config.yaml
n_layer: 16
d_model: 384
n_head: 12
n_kv_head: 1
head_dim: 32
d_mlp: 1536
vocab_size: 4096
activation: "gelu"
norm: "layernorm"
norm_place: "pre"
norm_eps: 1e-05
positions: "rope"
rope_base: 2470.0
rope_fraction: 1.0
qk_norm: false
attn_scale: 0.177
bias: "none"
tie_embeddings: true
parallel_block: true
extras: ["capped logits"]
init: "trunc"
init_std_qkv: 0.0185
init_std_o: 0.0
init_std_up: 0.0185
init_std_down: 0.0
optimizer: "soap_variant"
lr: 0.00562
lr_mult_up: 0.939
beta1: 0.95
beta2: 0.98
lr_head: 0.00837
grad_clip: 0.5
warmup_steps: 200
schedule: "wsd"
decay_fraction: 0.689
decay_shape: "pow"
final_lr_fraction: 0.0
batch_tokens: 131072
seq_len: 1024
doc_mask: true
train_tokens: 488800000
steps: 3730
dataset: "wikipedia_en"
Each number is 500 + 50 x the weight over the matrix's rms, rounded and kept within 0 to 999. Layers, rows and columns count from 0. Numbers have three digits each.

# layer 7 MLP up, 1536x384, rms 0.167, rows 450-556, columns 0-63
521506505499517412391572477507495406399507544524467519478557507493517442607512475512515456552457580539576500501550451457493480432573467362495440463508465583516576571416543390546450616457509539
523444446504523513553421548499491514537543547492487511511404475498476520548446442479459480521488448548543587471483461508471545532528481510522516495468470485458479523494454518441492415436572487
526459566442543465493535527522477407465460470534499465593436550406506584531511416543525439470510460430491520538461487567488582532538517490478488488507388493563578475570483497521504509488517497
530457560458430488526518477465490525461492421537571512525603528449494495468535502474513542510460470449509475572532454513545588472461482452463446445553459450544510544521532533456469480508452433
531400484613517471440443548416544450509495437576368527437601401543446455444488516500497468501527475503435438536543540523468426493422561437461506435564516500458500471545514519577577553470458463
408439534557585539486484488494499434479447530485450557549525553472482486480489483474542540452543479469461478507518519484466551669458456515422498408451531492609557455483437547454565595531612609
458574468548609358465385518470576621466472521548440569445475536506552500549532497532485418459483550466468598552539524506390433449450452478486471484564519497576582494524593500362486431496444512
549420459451452523443478475493460453507437570563411526614487508584460479530601529546462555475448607437585596465498577594501503532507506487535474544648467481598526563478486377504530477497500584
489502512485514457512526574543562470496506468566478487571516628449495514492597545503501541374564510438504511521536542491498510538479469469573478427515445512432519384507507544466508516439459506
557440604434451481360515392512509471448418512551391457497617504512445526415568528506476488414422522558495503499527457564568453549520467500448495526584466536570558507491456508502622477473472539
512525444474559456446653607539413465438504504490492573589425484489488435429479521504581517412546541488504412485497575543467441540574516490472508545395566455460523512620457502553399566568533487
457514564499509619549538495484587574486470498486434463560513518429571418533435459446485518454372473476416536574499558487422605475588479661498452494450525495626428513511556471431541499485496543
508429474530503582463531505634559474473545484401518396505514555548534490460527503566514418523448509436563533553524430513520459467462573533462505594504584444485611514492496539418383524529526492
419549519478549467580466507488426428517549419442541468509499620378415510455584489481525484517538498435497437522418444424479632536580469474592539499451475462488516525461548525441465458500497473
504463512500511479509466538529584518500525495478532537513553530439455499528426552571512528490602490436441496449482487509523467517451496559550584446513446432542471533408545518514439486442408476
561511463492504540511506448503444503549560597459539456546578529511519490525611423515511404574557578554511449514459523511511499470511468483504525474387503523482500544444464550480506526459519435
465488549532427570514463426529524386627488495454583451546517539485431577499513465468582483489441492505525469551505471463489483506602535525494507494526569441464507461505545517455442503503571497
458524496514506518477508504478454529427550458527467526493512447613473480502471474572598462405469520465570446493547465576476592468580445545544536493456585421521512526484481515542578481508569476
541455479508575453471483542580517604441545495513518429504592497507567454570542463546440409531461484556428565558470507467553506513520499503525501503541480449489506536441509441532541433590559561
532540423515531357516511489582527576488460509477502513502386401416505478497428454413460391543570497464507424430497482493421560524518534509447580439429463531466558511470606497454445497475470538
555505440535392524490481490560553560527511502485543426576497489449589609403445531510529415427541513572483510438579615566401451479517508519415489477484524519511455522521557462523460484536444464
510419477485502472431489459528473444558532496498426514564437480503490497410460491471502489657466612495498470519538530460550518475480531562546560486584541538477396453503572513551582498474553510
483554523488522538485591552514509525465459470456553501492527464448491494469486526592487501529520450468472486451503538517468610511463504531548618501471536528579510419500606536492497499532549407
525514512500516457485520511503479521487483513551468521513445456490522521594439536556575462518467465481523520517456535487555537544532510410454447495538459524478529542514525467544470470485454506
510541579463482448428551458478552451447524482472501495460604477530503401437553503467554482517494489537546407515503389493413591546512542447546458434454458472505494548493436490554516529540506449
457610471535569494462529546542507509464530477501570448528458531410520431492530503539464482412449498443544535496460385495511545425462533510524480507480413456474467491504440465480550427522473490
555608412496511487464484428576438510553544571445583520446597500524570582540463490512504553614456516513548472477498524542516533483474538474525544500482469500563512463495490504495520491423504469
440487450505383482477529590528448580479558493459520518468491485535513471602485465476531517501472471483503360494525479479469468449596425572493423508550493448509578469535470550597458370566422443
421493494554477533449549446413485437458493494439349519504446447569525567467439566477428465562442500514470446518531504534539407427451546510604522501526532428538466497555532535427462451488468484
502513497463475419594502478404505471559524501457513485451521475493540522632498416521520615465565467474502443523461468495381514471489483566501510562558588459551523533462473481583470501441470456
457521505552478450498445495517497572526523507455508503532514539489578491480535482461473418508542470442499463514503496543471481483599529516553478416517551512469495555465458481468462449462559449
354451424445491552556429546454452392500546514529483490551480387530488460504548537517578525408497540428520440540481484452493555469432534635472569441532647514627496559420485477500428487477409378
606523437582466536518495542538476503443497509498455512574526424516542392478426510499462483515534510486419484471475427436483444510476552517497555489435460597458528459476553552414466537559475494
533590427520489528471505527555510512441527496555469586467461511520478508430542534578469487476519480553570489493546465457510463531572503490606491566444472496464500464558492523560551461491413497
511507521418570525558480483590514499517523537484452419459444495479470554542496483469493501518500561485490456443532497577518564486487570460423442484532477483498480481559489468566605518452550510
461521570497482491556461552459427529446398538446507480520552531571571488545506455450576478475428483462461552536490568491477443518456583482527440516435525489454519463501461502503539457523492557
511531485538545476518472464572445445484483592466550605426464435606485479453525451593574507502493537460524530568569549466493564485444540469439582458521443537473507441470634480454575467464437493
460529448534516418427520362455405385490515587513467586558458520498418390536526577546528446544456494460511397528543455607421432379412525463504471565404558492542528461580499472452443439551540521
550502502488490555499570424613473505514627501423478484568478569510469455394479521527480509464510466484465546482561564491593610503548547544363523460426423480483520466579452505455479465481507541
513515473537479476555546447447497459511517570501495504566532515585407595497476511527495562476475577502473486481482550454528556448446469448521606459556438501509480422450495509526623484469499523
526582533499545502473505458533492456502462504493606560468547564451532438505454509430510546469505485471490537445544488540530467506500509491505589527499457503481522480539534489555470508482543504
479571468472543490461499437504585441511507516537451537525441453548528588534494466465466505543481513502495546542587536559451477424559443477499489374503547568535484539508479448472490537556471566
477405498503454521469528436527472466538470516542416488515460602534544529516487512561493532430362551361491465468485512458483495532570480553541509488497439540538506519522418494485472415529581569
520511415529513540530586588498518517538504559382423426498580573590481488461458547559452535576505581529469510563514431451482510517430589531510496459456493548503530370558407449558558620496472451
470531517511537491584423460448495525544502544469468541519445441492549413419478474513394504436549504525494500494458479508496485461397543516506486469447490509530586530495501523472482559547572584
434492413514506479453435554498489581476485550562445458501476426431442465574488504451427521546485472431506542501442462525531527511528533461437577546472519628529491423534381460424497576433502460
560499491585479624588453506462539524599561569541474511392645508522461488483572540418489415534487426512492538508512574516564530514480565549447507461544442429491543557500486518382480534478475512
551547546511477507456489543519534476356479447463490519528517450523474498420568472529471482467489516599556477526467538596443432556492523490471468509519491514552560523487532452520508567458452500
453475543492589484492421532555421501596611447512518488550453511465459502525505464526490503503486480486474475556464477427500518496485516493511546477465417611496518518537448537529456505491469459
504477483468513482513470503411475472522482513480466499520444540538499445468479545518518502485592523539412538557391599467501549553499478559512513609494627475514461543464525521476502592422447526
461489474433422492555511505495417440575573573411428531536513489455482489524525507477600550507443513465513499476544529522433490504462513515558467514515492510385527550499551439561550486468434452
437597547538597499454618399512428482498473498486464484555444510477476588426587550507492502577511551540528523471544580491604482430509513563435360497574460514452512541445433539425452505508531499
525500437522483581445612547503435504446482488535561543468576492468452512572499543546554499555433467570490453505462482510561470489571476556481526514486518550561436499490504488519478440526493475
449482498547511528416532512542571469492560503464478506476552409487476481518416489459568436519473587508514438429490605474543472549494501516544407586507486427509474453468562520535496430487535458
477563498519487430541577515516587490532511489459506428437559410498539527472561477483461412429560587516420520553447507627529596536449503520493432510574503537511463492511487426557550476514483566
521536491434484550534533484545432537423497465504502552448439484476556483521466480545474515585487589510397522445578507522504517476443512601462525418464511414562484539471508466490492396528448566
487484485401517483439471534450482460443445470370459524465438482495458490483431519543560472543585503566572512439506455471489500477444520514463459554517485555497602468477517461427511569518583530
512481498469498482497532533505424506536519484526455461482543423422480512420398453492471426568485421531579479477379516433467589434532465519531433552511489425489495544509579486551489474476514460
459481521543438514444568542522468477437333433548619512532510520387541486618546468461506512458558586496641446494461409480438518456491590528614614558345472498523454490436461460533493511588432481
541471528506487400489394524472487530496564545487388428535458446503434527462516441503530518467350468525451432530482601481442535476461532485496552548555439501479549477493510517534471493478494506
454491466520508559533556571467519480476433561572434542429578431575451503505486450445437468461402454527384494463405509462448513550464483532593536497400514496495457400470489403468547511505487569
519425523482490464468477452513489548477577497502518458597504484483536623533428476515430478488527469498548499460493446542476467391580496536489578471523614521467492415526511528567466585549519502
461450436514520519517453451533526607483490358404447477456310494467496568461489531555434499553508404441529470515467466443427513509564584560572489495505468591496489508461481370397430492518563438
573510573517434447538577479528536531412574586537391547571538486486527490353552481465501523407486437549517517487525480427483494488465586498591515427494549520456499491439500560463558521471529572
511442486536445524456469503518513510510505583436468551562536461550453458496442396333529512540478499482575470502393514451455549511499463510399575550563428464440563616490483557519497509450428517
518539490519568521468522396478484524530556529432448332438443555477587566510564580431577500539512552399447565515509480405522511417446542424474516450421535461506503601508565440459525456480513505
565562594545579428488502464468467426462505454429554529582451455437567596519426503491566464480525454524555476472524634509488494439564428397511467519512463545464577503569488439593527521389495619
515557445475513553529544527510468507448505475571579483505521525514489482444389368515554517494461424525480557551530369533497515481513512611455518603476510574545437442559479582565480518495492500
414509487440484517500551478487523461546478484484568469496560499447375446566472521516429495417530518506488482566418506498442441509488492366548460477482528514526493565541537371427586520521482474
516488629553552546559512416480469509452574570446485425422439530481483431412547537494559504526550498496570497437432523474484466550592526537435424478545466604527445395509631543457496509467580504
489473483495473568482591488524539461476482521522464465440531567419485522465506449511524433564515505496443547556497481460547590492456468468478466479516489531558470510491563430591453503490554536
504563526500518488525355520513467536440478480475541487529415474472541478482478490418543526469407505517543493560526619451498510421472508545494468550471528461499462449501569505475478522478575518
440505429469464585529512538548444511557460462522501448457552474504475568604492479521483495488460472452496494489571446461449559446581536471454449524531587458526394482500610514446461584536473473
521587610500530499482526549600482473607479460529471442491537550615442549513509496576521444507504636460517434468523531532492447520434592492535502445476446543525420464517534511460503529500439507
454539439537532521491497456481452491422510496423429474428485459639402409509529458530487558459518490445532511605432489420463456504438489509437478483481439471491600511517495498478434524367424506
435435460453549526489491492497560548617499577486526432595447488546511517464475472470459593498471540495533487546539479515527443498431616529456442499521486457456459514483484504487516535486562488
525510563499459374492511530533497359522509591519612535525514484463431498537510450454413476425472483480512499429545525594452541607465599531556484614535418540506462490530530440442526512430408467
422578516475468481425483530502613569520495483466490437494409560413487468534559470501444459546428605496429467478513552475570480458547593528509468493458603543500508391477421505396519412487483539
579482505525598481525569498441574553565525472514444448495578483524476540586499412518528526625440472476498479563510476495594498365539509507505502478513440515527510482460593410544408619512620531
479500454616518460506587495537444504431519496497549512459462554521489498454624506514514473484590511494501538542493542476610493492520500468507427481533397454565578553545477483518495425516486464
450410487525482514429558463495491545505488513486517570491502449535473476638437461555539496510516472404499443554532577459510482412514442421460569479518625520481424420554580487488519542475422513
468572505435468427445490446464463440438480536513549548462556522482528495465551484492583529508379525563516605442562560537457502426504546532540469534415513517476473428605535478421556540457536522
536618510447445467504505519569507540543536449491534448490599489471470544411425543469454466504526598552494559534423567419620388486513482540547543549402520549481471470503580468468571641457518511
529494540547523534408556508576482519465544555522513538602423516579487528424515504526530474479533508571509419463405557468481482496454551539477517475482540509509524440561484486533506457534620549
629477519464548457549571573458518463495512471542458460472449594516478558414425574591587579458453524480593438474533516459449494522536515445397483341521449524568464566455545506501546504539540417
510481501507539539478661548530511429487537535535352482569469562576581542527518475493530531487473536539454452463493454454502509509553466487643438411548474472441472516534379422523461556458378457
356477402574501493521538562505401407551527554544440441399429464477566493553551504549461591381595486455497611466488533520475505487505539541510506528491535516581546546467421400489478536557536433
470538489512603454589429421445453492504429504477432528571535509437564575537481500545439396508444574419551482396473447539460505496444463525427579573551462558578522538567470492571473515605554526
593576518545482555493441494447585431476394458496436529511471398547431541512483522485465511513556528448509534524495532556596426445472546521443400573509535532492428500537538517518455459525518559
567559469560480564569478498413420567606452521532520528604438497477462493521514444510477453491549452621483438516529559563557545541584510512528426438551484480543408549585552479461534543489514532
563516530588478535520532502489515473429489468521444500399501536499413452383480481517511465493610497517485489432571416533631424477504429591517437548556465512386514449458538490431392544547430488
469476541524455477478495421523515551476516455475593495524509530430505452498570380514596488521517510526489492595553484506520516464473469637614491491417528466546481418543480420479573495484463469
548478505444524542454491424458529486435463517433459472486519471518503504511525464533517486404497476575525483487529578577503446594552606472461600499560497589458353424494454504514564449515390483
418525465450481500570451395575422468560516491528395471573536512473510481580488422522499512550488498407540573512468587454548441504512577478479547467402585483497478446436496530534491457427457424
517579543527513556438508544571431407564466518461502517494508557468491471524425520542431481499499503498581618471503467487567348493471507492475553552502520459529520597463458549500520545472471524
507556571540509487545556538540478556437453522546461489496547459409429504495555510493454481463538468570494539513455615458511517467520514508441470410434512510495418538485473499533515493416561497
491505521543498516517536468659472522471482499528543484525490490515452491524521476491440454415515508408524548533431499465576466440486463470549481506543484435444583591457461495498511439548479539
484526481591482557478552464509463531490557428507573528464493552519434470380477504548476429510537551570372447543450482549603429499494554530471443447524529420480529436506542459402503479496475477
551512578457493517498498622496515452521467426553428540517591515437475484539545410507375469496433429516482496584531429544558472559520559399468586562502506543499495567543496464467484528536445468
549449364471524520482443567428471509472368428459451556495564527493572476584550487466591624454490434583560455580438525436553498537458432602454513539478495559475528636491499426460551526481370483
583413568459544554475420542595435409521554515474455505533470486478541543569475503516411524405488601474576482498389513490506539523503579540494479507620371497459497470475443518403408413525539551
422482546557489515575582519521391593492578473570454510563487500589481578544545515365466554555555516522576555454540456430454594603499508568455618522450432480480406623526492516529486578450533522
493506529434503403485487515567488524466613459508463552514542541404399542496492430539505367507506525491480457494494548514512464586457521582503482530446547527555546519587485560581518579533549453
561521549498506469543516477555487394446565518496423556501455466516443522422434429435558398605544519498525493470493517573475510445482447500444632474401548485571449392490484508426419534461533554
511542580493448507531484546506533519436448482520512480496463564527644414420514518437524571492443507512512457547525502520569456514511544546620470517499518673444524424499446471525512473421526416
498350518457495501458461609481508579448476490461547443550495416507492479469500539521523538447522501451506402474378552440556493448565544536601502568551408495488478509611502546563459480492492502
444471513542487576557458481530489583523420508493518514489442554492543436450499521514390536481495497471527530454376444492537494437493604586507500442528537516483400526533533519463486408537551493
# layer 7 MLP down (transposed), 1536x384, rms 0.173, rows 450-556, columns 0-63
436494494551489434538496585514456510527532499488433457580476437450489462475492504505400541493481473555424518496506538496452501523438532510474459517512492481441501465542421504559433432493425468
401510568378456443475448508576488502460526474445464543548509531467597499454486429509443539437519507488508460528492548532531426462499471445457476531430506422362431500559575528467472502510544550
463490552436520507492468544602490505478574548429556639526523441458524448476598591422495609486505441522551514570550509477424477534533472403476448479450467514534476507531509519448496636432469498
520501477533547525514543555518516448577479476521464557500527512531444475510545508521401485475513480550484490478494559443534449542590502509522466531444599475462555472442497470547482487427652543
478488500517510445502519548481457433536520552554451465378516461547428589480515647549496538465519508564495534440567549524480535519431534562499545458511521407456607444441551579459536460504399441
462497558505472435513557427545563402529493544500482542560498510486433422424540429588423495499475513523448498568489403480377526580503467490456559499421521518530526548522428460577528493473516549
514430479515495474454517417573399526391518454411541500525526529467425436489492527519437580593500523486424473468383492473529487506402497574450571475505550516448455560476573497562540478511445422
443528509503421480564556460455546421601552552521551469463537490522468524477512495477521481496513459507428504558529520491538550444489358462533476461539523547444441517467473549590444534475455495
533487562389499469500494518485445507481481512504523546460534485514469445575469504465459505515450458413492446583506378537544516453534474443540543565605581512498529525587503522506505447471490498
453541473538559510488529521455513455443509544477462621482508536513503471551491483497458437512436479389454486537469470486440516527535499505498532555529574470455560497513512477478505379467509464
556604460408479472544568651541506461440402551477635524537585518507563460509594425520583472497542546659515461384490484421383398532504497578550465431349535654384571462427521477383472445525465613
536484502475364494554485539510451497532453488503566578497465545416442470405484488453571480556610520530450466452527518547485474571450532365480473545638480497400522516435506464535438469541391422
472471468530519485505461421545528496468493443518536531510456426511485517473512460482455461437503538442441451491540516496462519571529586600457539454580470574532484532446508450524463593520462535
425539560539532535476473479554536551460472518516465505465483510481508360496426446551472515513483489493494521514499533549581485554486498518569428495488523595511547577560414420476561496536548362
562447515469498516552424435475461495556523480527524542577533574506592494402505486536497540543522540578548554482536452452466564506508499414542507516534561618565505454554463433518527505519515513
503562564348437512480490545510493473458513438443473448516529581460431482441486442515513406528494531423476468429482500538488480498493592475422542493590502448482543461551482481479569465501466499
473451478461513441467484538542547448443550461479521536523476419557501534529512550450473408420520600588594524486517479464575467408531499581548527510496504618587493501527418553495535527548480566
616456424602432496539419599486473464423438533428418502455530461549500596514595534534527500532493566524488470467445476560501459510529497388482549522530521426566490469546488441555546586495504521
486550399481496564520549470494493514593511560526530571476467476500547445540479523562487479523432476495489468443500533490513528558493518476623599430506419507550474471437453508624475533500469496
542518445532601481599448466437538460558542471548502423460410374448546549415510561466542513538510435503522476489514572475424494546544575427456535470443509420517516435397467445503531453535564534
464487481426438588523428494477508507518541446480497529422527564516468490544551489524432556574413463518443485605536555514535501501457424498528490519506484467459503551474457431488568501531491541
478454485517545467556526511486608555409458523568532559468548528495409470472509573532402515446476446525472480529507510531494595489458569410490481500465512532470476519472511590434505537478532570
507522586542460488549531557503412548547493474485475536539444542465621576472531488493516427513476414426511536508451641581499476554533514418529452453471536507485501477592451466512515547596486443
410543509452586445552485475519520512397511542532501490558451531504484477492449471516451562483489583502459626495515552471604439567513523573398513548435541512506399563454499438557537390533566456
467516493589472494472568513529456387570427515470446486526538574443480416551497416402583467514460509451424457483477444486401445424463558562569467536466547446525445592565540483470561503414479470
503476489457479558437430511518529466397544527547499538438534436520551449520437547485557527471463536473434494594474480522414473535545380483499479572505530509525477484489466405527547568501557474
553474469507494560441441530496574506546509562545457460501485570497489518548501461532500481453559473453495540555500448448529510465510490532491420457538479459527489543500444482548478527503448417
471552429453550490554494477514548487472478496570497608475577393432465447518468419505432533473502521523534460426496470452549520434511496546482527376448560547513555513516445602534424438487549467
500491547565402489449464448409513500453464464410656513453476476479474422474502464491389474464516490536465520558479521602442505576557482527436469539427515483499467558473506461501456558554455511
488417473574481467456527543499452540463464449516516453529542542607532519481513553494526409501517504490493560438475557529558550534443464437625492497410477549426443456509563431353482494515420475
442556605502448483533494537443524547530594475502520532501448581594499564445496555530541507470430422548464513494496436530451516536518497424472574520523554521484413554413493426489503532556519490
510542487512547568500515532509526465356515529520542535343514464547554497443587539500438442534510338432436616515458558521488460554447507489508562493496438465454470551520592532361544428543449467
569503459547543462581494484518595536500481497549429571513534494556528555505513466491485472486497544500512466468492531519554554517495484448543466465427492445563571399459519429511507497483594448
451495506495509499574459415539457461516509457460465503487569466493476567486535472470465491479512511502475501529511478431413546486515478375519515540516490552523523424499465464499518520482445587
568477616475556557420576534509470642487442401556465491543504449488544425544444484540554405506519455515475580527418513535457451410463515455463470504547508475472560466488580500492542514451525550
454386482546520475460429442579539576499544481534582552500493529540428436404496562480532518517501493508512485544522480498511488432574413505515545499544428575533526440527501511502520555542447511
522518523589389433579480441500507465483522465492398473459630436589496450565550524518452523517570501535558541485496555428578534510486537475502482487539569550561552552467543439579449512488461537
541495385422537509485559587553511464498538577499541490572577504500483554510498387494540542440508465539446579486394542464502528594480498462496515351539487541480471472418550442493514571470528487
502526495492463487499475482544505477478504540464546512454539503604566566627454475542466481433592435492494555453473534464576433544442511471448543551432495594462505553453533479477537530605486500
509620374409515545513451560502477533523435610481540541419431501378568553453624510438493510553495433411612531491492442418554524595475410524523480433406456471446524426518424531528479458481482528
423446469527584468509468544548528526531529569558500433440529460414528479460452477578452531495487482440531554558517489493443532443477477523472531479489518538493494494595539507358524444411420498
463420473479568527571488528525408469474478432466539518551475500473555529425529572455462575501428551507498482493486415465426503381455478475582511441538548504531495496460555499568448538470562532
504479545515330511541493483540556522572431578482522487585485690580569516541502556486470514401494562473532475527369406381434516507557414522509448517368581484513486555422484484501559489479575565
511573450366384524507516493475549454563449536476392518499439511513444446485590473484541504409494422528431525485597451451510472513421458540552577441498424521482554411480518490402583524516573549
459519514460465493547498475454487437442510477507540455486418516621477496529511469495518509514493486493488508579453554436557430474498408482507538582526492486474479500448540454503584441514497472
573471525508455482478598511486497408544562431523473560507522533549555533513547489537519560492566457503503528415504489446539501547519501463503467481469555510457469476475607469484486522482516444
546550419438534511504365571517466481464435456472526451502488399473448558466493481522494534459469502463525455449429461493481468510513552489536519470539463542486465541494490407539488591455539414
499475446466533458456555488537473498485487484550373508423511492410577527510541494492593508605544537458474449504526502472416498482547456474470541540509498470433531474524536527484492447498504470
488464518554513485510515580535430425540417459464436509536532462575514464563462479585521592473560502495541563478527444532490439428415560618532438488506533502547504505466451537470477558492463526
566572540466468591515510476467589553462465480506442520450617553447475533490464529527516482560537499501558492475550573525506586565499368416545499483495456493487373454492522583457487378536451499
445566491597523444386540455459579502457487500556558504561484434520523520517419515512563538587462465508479447474558487502518501430483424469490485461482458509527487465518557518459594562591550543
524548533531413483514408442465464470621481474578456561449527504470534454550468481496552499500546463521557417450486499531474475538494463536495513541564503462463467513416589503453487509560510460
538499498471499572482608523373489536431523520512445479547511530570661495553482445518526435428407444476529526567424428547483507552537481445525546461509429532462535477438424419492570518476515541
523589526478508482607457478502444562535477417530490536502557602622575439526528503490476516482413569455463470456516508521459419531490423598541543463539559458446438419480436532501573453682479472
500523524552489409406458588536414516447497439616498488507466526540460471386528481521418533494528631607511450585466443498547618468473581601488435508545492552506518474607510419576481441512475500
481537508490430532543553471548518450488549461465447483439472461529523510557494508521528446518505413536433537432482451467528598504450551498523496520469549426513536456454560563454415519410522495
429449412533511551493495453494400552449504493509505509492580492526529499597403507568600473474461469512436452449430452595481515511411465495516540550417444456501422551472519426477521565460485484
476522463417483512489477572499648416476445510557508498546470598500410489478571514518478467504428442583391444476488499486496477484477525421505586524465494468570456433496573504524461515497538521
442494493401529475526534523577651460479472482522450497479533500539460399518485526531544497595504481459422553512384434509565523571558443482532530501474492433465521445505528477554444424568494504
487521413523570497562472430456589473444540577428512422343523447559496511483503404423525423506522473539551566494467526567536491513421520546534550518499529572512490450558543404453530583518426508
495522433509460407458598450509455458452590345462531495562420503469530475501498502531527524468546521495593549578502506527499545447444469441530528481560480433508515468517498547446515494462489502
499660511562574546533465478475547499524540563506533487548472468490530442396439505537502464520479648544464468494438542537462537492472426511491511511437544558504587508432436470422506591445409429
532521433620470479480465459542557553458503515447521429536419410497430493538553524532541503506496547456538517521550537538552599436621408410478467599480532587492431478509550497402532431498494441
508482460473529432600544535474526448515452502613530485415487573548519450533414546556498459503534503583595479486529363430393484555491473510506510470486519512504507475408450479459566510390475492
440461578509442419477473487506521517543542444497437483445572467428463488530530518457539531532572493397543581449487468473572484586475523436603474544545451446540555421458471537539495487497520545
555515460537476518538453578390560594531511550467400530419542507533496504529495538481517437486522453483527472571512437420571486448523408481488556528412572494500604518430504518522493397542498483
464502545494473513470492408455513568588364501583473530561470478515517529498501430469493510483431506495402530458557475514417391521496403414512506513515524517442532558441541473466444513469513489
534582572445544594529423533502599493580387551453503559580551460521501545471462529442538480468526533527399608488474494513531495470482481497482601624480525543564521514488483420523578560473497504
469464614389475448545531498440421424509572535493589438431487477520461451524457523597580568430460471460537543494517506440541561495495556531423454503510474438458555506544460587491507419616531510
539564507580422514482428477545462509419449376493384502511578404501496560480541517577529531406565480415467497540512583475472445503398539503542500589493505472530589554475455512499629509516518438
485478538512534444444472493462537450595511454501451511582425464433542500552555520478431508555551585502507563525558514493456495572576500495461557395510499552450484500552456597602457414519457502
449423518530461572532516529465515561573554434465468503547564458477502537524443451497481519520544455455575478514466432563475546536516541592458470472491556596535489464573509475500505516468550582
529451469458621522525443550529452480535512514552456505451455531457505407443463560517492462484579522581512512500488435446547486566475446518440522473529443494593456481373418495422485495505543524
538540368527522490523562491464433503394445408439499495556424384492531505443557575503461584483500480502419474518437586420553473494554444561464473473544566526471422499409469471549461615558522450
574495480581400455560424447508514427563537362508433480523380616556509536514355518533450459412385545507557449547596562491555566367597495523439530543549468524466567629506578474506426478448576507
462469540512539530436435418509482509466456465480494517500524567433477367400481562456482543509579552500451490577541577509558521509449509530542542486450469560530517500495481482545490508485601523
471378549517511541441459556379486463524458580538540563487510500536506401532367417551563563516527333433548626538484434461535561466531463484522534435576555507464596508465438530513449467433543536
431478512492578476626545515535493452490545472453447466480562472560502462491553481491484566480374442511432469522539447521503558482508487473513498536620502436510456405473527483485475526488475495
458527420491434418546513429589528428478370491478533425569550522539455617473474417513472617542514572478486496481456446503451494415585523454496492520457496590470453517617536480522487532484657529
545455522486492552515495579405529501551475497508510525434460443552505498498517513443523532475471532441515490434444514513483492481460513506477555533418475476465511443436541430420576454535625500
434608474473490463475508482500464500477481431434486480448533528522512500483450576427544488457478480494491472526451458531498526486392488494496509562488438474463454517472432447526478424523502512
472478471483559474450602499502539467595543438449439437489482493464580576495405534463455501574514527449440484455538541450583443513476464480484552515567486529484508554416456492527452481484496452
518457447492464425456510625429526501509506441464474455452422560564508425440492557467530464402642527523514559435544522493518444494506441480510590451559489387515524502485452452463543517523497524
509457426550508415513539530487557515533491393530533434443592500545521535559520487535510556476490529440565495501458527417508496517502382461460440501575463448463570486439524554537466491562499468
481529494489519496480430440524457533483549471535495560445456505509554567519459462489479517542474551480524553558479529442470488502470489524539376469479579462445486567419542504486498452575508443
525504496571401473495459525430528438536545520579491395573440517514505563594445489562526442474474543567562529536474472492519595546516554563478428524489407497499562551548513495452480594549498482
465468505552514450508488448499541483555519533432429443553440396454444504544517494468474558514473454503578494497480469516469497539602586604438523443477456515527440465519407587533530563530521524
527545483527487522495529512538584536532562568528429521550474555497361550414532484529520525543533361511428521607541390463462598484555435566551422509559463474474579413399525463553488423574536494
471529511578508563445463466482543564476562465512504504485554506445473431568479508572471577496494555492549437499442503494549473461550527542495523525471408440547468592550556477463447587488527557
500609482447520570440495455524375578588386488466416528521540546459510540544553490544526496556497521576466424599372533503445420547541661450534499480434560505485498593565502586557582564625541511
535459466475497457408460588481443515502452435469573463583436474475456510530419466484464493489480468429524528510521514548551458487425457527505577430438436478499560430621538527461494515529492466
539532513490572523475535483505507527443516599464462483500460505487481531502553488548491562461456449497530538447443563557530498605560478481476533566556542445564500552430561492527580459430459528
503462527483533474550518511453567575472422583434453554444477383422533459578506548407476525526492499483457548449508511550502452533537512489478545506444591520460481455538573432542490437468581546
503431474514474454441501524502515486458454508449542546481435598534480565578528487555503528482456462600506488493561567527453494513437517483487487541616593490580581559522442417418472539628462435
431481484496555556440489451483534532547611473517515441569459564539499557492582562488508391547460451606460521606460459553468466500440517396632508486486484446418553540551481529479565582471540489
570397472446547500565521468467503404569511519560427576416549589520448448435567533486407510538434551466559486431508521510606445480563496470502475467550580480564477534398515551467513376490451471
403529453454572418464518530434537543495506567420562518469528532497502468534504489457458533504408529561548452531483560508481477512518580478486421513480488524412518461522543473514437499503477509
502459527511590524438474523510485432493488464439499453483512459522548473553495555487525446545467584474468452517515471438480480439466518499483548513545505533463446511479578518572503438524504536
553454462555537554432483450563593537572457401473467478520558477504506561452586525497538415452558482547528537459520565604402538445445432503532498502459409528492538401508491498625510545493518536
469431499602684549412525439418523477557494468424458538580540522497564494538454480575425545560422526488511509396591428516522504478566529566415502566486532447538426451451455470419538541432454584
392462636485427482497588464435435529600463569548494439456456497422517483479534519464586486539392461416435524428500525515456502531404570432589553575500502516468443489529542570571438487504539437
460614488548338472580556436495425549567478481464491430507536509561548551558474561437510535433588626561533452411365397372524572475503547438455579508483505505488481548473602525540401557512510566
464406416545493535466541591524518568505575458419551490411508483512522560457474502500543508579469452552538479540506485495561518506565569553393500483570422407522510502469508455524512536478528509
455412403535475433540482496618516564453434510490435441437502503484416586568503494532414486451583497472502603508535475567446497523489633531399501563450509466567429541416406467495506468529445518
446560490505416485532386468530561393511531522531509553442431568545517540527525538462524545531536422457535543504456423466537480560488458481551594471420462464521418528546457608468513552548541499
603456451450508501439501487498555389437594446475454504525464452596495480526504461484441498447566504455446472422452562433428491607485498481464631377605526508491523517435485444508460457518488553
483564573475591435458517452450557493459534515483622510515524542461588424527461459519464517538462415464415521473499521545443434512540512517500436514538422539557598480494476491391429496514394502